Weights of a small GPT-style language model, trained from scratch on English Wikipedia.
Size: width 64, MLP 128 SwiGLU, vocabulary 1754.
Architecture: RMSNorm before each block, learned and rotary positions, no biases in attention or MLP, untied embeddings, attention and MLP in parallel.
Training: a variant of Muon for these matrices, 127M tokens.
Each number is 128 + 32 x the weight over its row's rms, rounded and kept within 0 to 255. Layers, rows and columns count from 0. Numbers have three digits each. The size before them is the row's rms in percent of the matrix's.

# layer 3 MLP up, 128x64, rms 0.126, rows 111-127, columns 0-63
091:157088127155118126085153106118070079091139134120099115086124227127118141096111150132107069168157098137175117157085127131099083120142087128124145063163123109177180153144168101166133190128124133
105:057170093152135102170190095092109154133099133096111151079146185115099131106089102079110155129166109148113142148133067115098133148190196128161143191099127171106121138157155078111130129153156113
108:108110136139117139165143149141133100102183105122095097093163137124088173160155179109159064184110105151131136093107107096165117128160127131142073118150145213179158124206177099134061130117135128
096:159095152133159162130125108154148149095123155117146123115123122141082213117169159104134085111113107129149163034123155148154047096121186134172170099109105124174131080128160101136116163095075105
096:107104147088121059079131156122134138164091105126084121193172135163105134118151114117079124097126111121102164141101119099144095157170196173148109117081128148135094150107122031167133175102077121
093:112111159152109099180146166092179075151090126091143093105098166084162131096121100086144116132148158144051199142153109119108074108152146129138101161060089104122167062118108109095141121153148137
085:118126151106177178130156171134156199133164070124082124115088082104091148135121122084162127119108136129110101124078159154145111149128100155110121165104074182139086175051121170118152150159125194
096:201129102119091075147065080127135178141162141072118138102125079139125054161117151149150096091107126115112128133170156150117159191137104125137151104111147092126104137131067116146150130184051146
094:129151164178112115184137178108111165134142150150076109123144095086130093105135191099145114106104138113110123188124163093133110145119111118067113108102150182109167068095133160144165102156215074
110:104109195156220130150146171130119161102081131085103150081164134099176100143136099151084116086134143088084121123112118122127151057130130136095103114089194133079149151173145153160086140139106105
115:113133140065092093113129091103115165144163128118146191133169152124165122168121105082141131182138099057090122162122128121053126141109156096082088150132130123066158155185161083143141135102076164
109:159134088141142128147148130093144081140113070123078088076058186050173135133134151102152061152138127146189202122135131093136099121093194149110100110142095152151142127118093144144122141111128119
104:157111134149126120148067107033112093126167112127092084182146153105142159180108087138089114105129138085089195139141080151137116140142119082125177094116100154197133167112163157114113157109110169
102:158183137186119118114141145100206113112069162141170104136118142113088129119093101112102123108186127141106163102133102179179112131096115127150067096186094149109165097160217151130165140136122124
108:132095126127101158123083081086188098075156093160096159135107153163140108109094153078125112124078146151132156191136147047091099073105157122085164117082124105093090164114107142101119084097117151
108:076118158107159131102141163139158116171083153094085141075172133098116096039167108120120154089168107086114144150128138135127112118136049119063161136142143101096171129155199159105110129120164108
102:093115128101200135087032123161096120092128162132090134134112159169077136175100069092130100118114133079107128138163178166136110157127126142148144142139211155126154092075143137148167157156120120
# layer 3 MLP down (transposed), 128x64, rms 0.0904, rows 111-127, columns 0-63
098:161147163111146142139092075107187100149131167116071118163104095147100137071143143149112194121159078125117132117129112137088159149099156034104177085168103099116144165073124114076113163117127120
108:191132062101144149131103091123160083136154126102156161106116095111135131148160148051132113148121134125110164132138148089072086086189145144115126119083073118131142155129176084191178197118130143
093:095106144146084179055098160112138118178085140125103142110120122133130134097113188090141134142100156135120135170090097078114189156142151116109208150159097088078163182110095173091163122121102109
102:120156114148147152165188122220119146105116106081164164159142091106134088069095099162119132188096159161119149180134163139109142144138124072177135125148078139096153113041106135153132138104129130
107:136125143146118151197112121121154118121128112146138109155146089119166121154132113159144126085122124084101153138088127136108096183117170196069143047204169072162124077129154156118106161065096149
093:166085146145131165064123077128122203109148145131042157116101153092115090100149139105093150152179100066119102109139144125130170110097104107150138179191114129125175169127133081132123180143152123
098:092148117178084131172143120141096169190069114092120154128109117132095139121178092145105106094112161137132099130163140082150151143189089126136168167121179087071143088199099129104094075127095110
107:085183134142119145143204151136180159158132148129142129168119111139165141057145127157127147144139041108115108096137170148049186148138113118098181095095137079129147123116109162131134194106134143
105:112116123141090149150159088116186106158189069099134160191160142087133150155065101130086186126160111144073173099181160122176110140106091146105133085179107122151082107140113164157132110128119118
099:156168124127150122149144131075138137163103141085155090127205115154058127124126075165207078171114122111157105132158129145160102129134129139096069125123156075118154087064161164163136132082128162
110:138087103181132115150058098129137170151151096140087137133183124130177128211131155140068173146119141177176166194152166129081148067155132133115148129139152133093081133144151137122146140175107140
104:131080078169154124117153138103134106102115151044120143100147143070155119077128156149190161176102118142202121118099122133099132078110177132112088122102201105128171097119119127113134142094142064
095:169116099189151163134150117186156170173154151129187125074103106056108106118115125151158152150139142121136117117105156123134104130096103198139131146141132138066178128120067047147083152151132095
095:136137127126092177130124117165112149158112153161117116115106110126136106120085119192123130182109149168099151170070134193182081118139119118131065066106109121110160106140184077089083085156171076
115:126095108148151187077158135149076126112144132114218146111095097138136123123081167111128192135100132186116156169115151140120129041142098162147065103152154148091099107121163090123145078106138114
097:133116107129071101098130127157095140140102127181170139118137113168130158228126156213179113151138115141165115109133072137128192170117118167119102204149106161144124116122117167154141159158131166
106:157118107171081080178192175079174151153129092142142102151155116146164152075151153170138115099135142167139111087092074109077127133117114118125124155146052107138089140176095113118072123096104164
# layer 3 MLP gate, 128x64, rms 0.137, rows 112-127, columns 0-63
097:172144065085105162135100166079150138146154143136119088097098078147219102175141130160158122108131167090147182128149121144157171093139115146194136163090138100129166151117122122161134142144197095
101:113134112109151162062149073109077127160143148109113157116164188147140182091120088088124164112135147156141063183114098097159107182116134134103186166145096115040146136168134117127155122159145132
091:165177148155143152161132069120065127129211119133165110102067170178132097195128157104150149115086145108125072119133091070162091134071122100119139135123157135126133144092098153099096117142174142
102:148091140112065114102168150131106183171109157121132138111116101171109101083078125124128124082065082127128107203102135121134154109146121135225179125136111072136160171107119113100122145169128078
098:091108123129138121114175170094136045102155161145091091198101175072119149125142136101107078127107169178132157122120124149105122122170174173173138184082107092176118093113111122101110162084127118
092:077121085107129160118141148142170149142103085144118138101111117091138158083072150125095135106134127139129107126104153162133130173086058209139136122127132149077109164035204119099170144155095138
110:162165118116113090149069102108179131117167138077145165139080086119105070178129140104137048083133148114117144169121148190108104184083092125147117108153150100155098097170109069135156128165117121
105:114132130128127134090111106122117149123099192106148133167094154164090160147120139083167126078118150100147112164114061145054066155151099138149080137090148175100093168085161159078109176111069112
113:118109159142179167129109201115101137103128125135127169134100141118223065127156160152100088081146136125087127126124081087090147168137095174097118149096136120090142158172121157168102135149091058
112:126115156152091127049079179146170176146152087153091143155158133108128147185154183077096150069101074143118123150141175170141114112147150130111081093158106091131089105128090186146145144128140101
109:127214147179100085115124146096163123147157130111172153079120153032178155101134096133129154114131139100152139120107116172111115135062133096171089113120130109184126136116096189102158090096137164
096:105175140121172155159153157202125152130146165131118134035155146128125132134085135154149102158129115109169088089126164114151118119141144130190142131098215163090118079135091126116059112100094098
089:146094140090084135123089115108127136171155111154091132064138148196149085148150162088153152102050126073136102166082156111105174135189101150144128100083162092127104130120071108126118096124154077
113:132126139126139102092171140192095119146114208129114159126108139079103142149099164157048169110092130192113109100169084171137127140131071166182081094151163131184098127136157118145141134155109107
103:101087169113140122136097154126162086146124151061145126081171175113161116066120055118097140189172117142079168151180114134116140088100123124078128121157119140089117086171155117109075083110099113
097:140098139147150121100068106125125052075141172075074098122128104124076134193111121100160167151144120097106139097132154134156093129085152152171125087156154169134185065100144112114184090146108141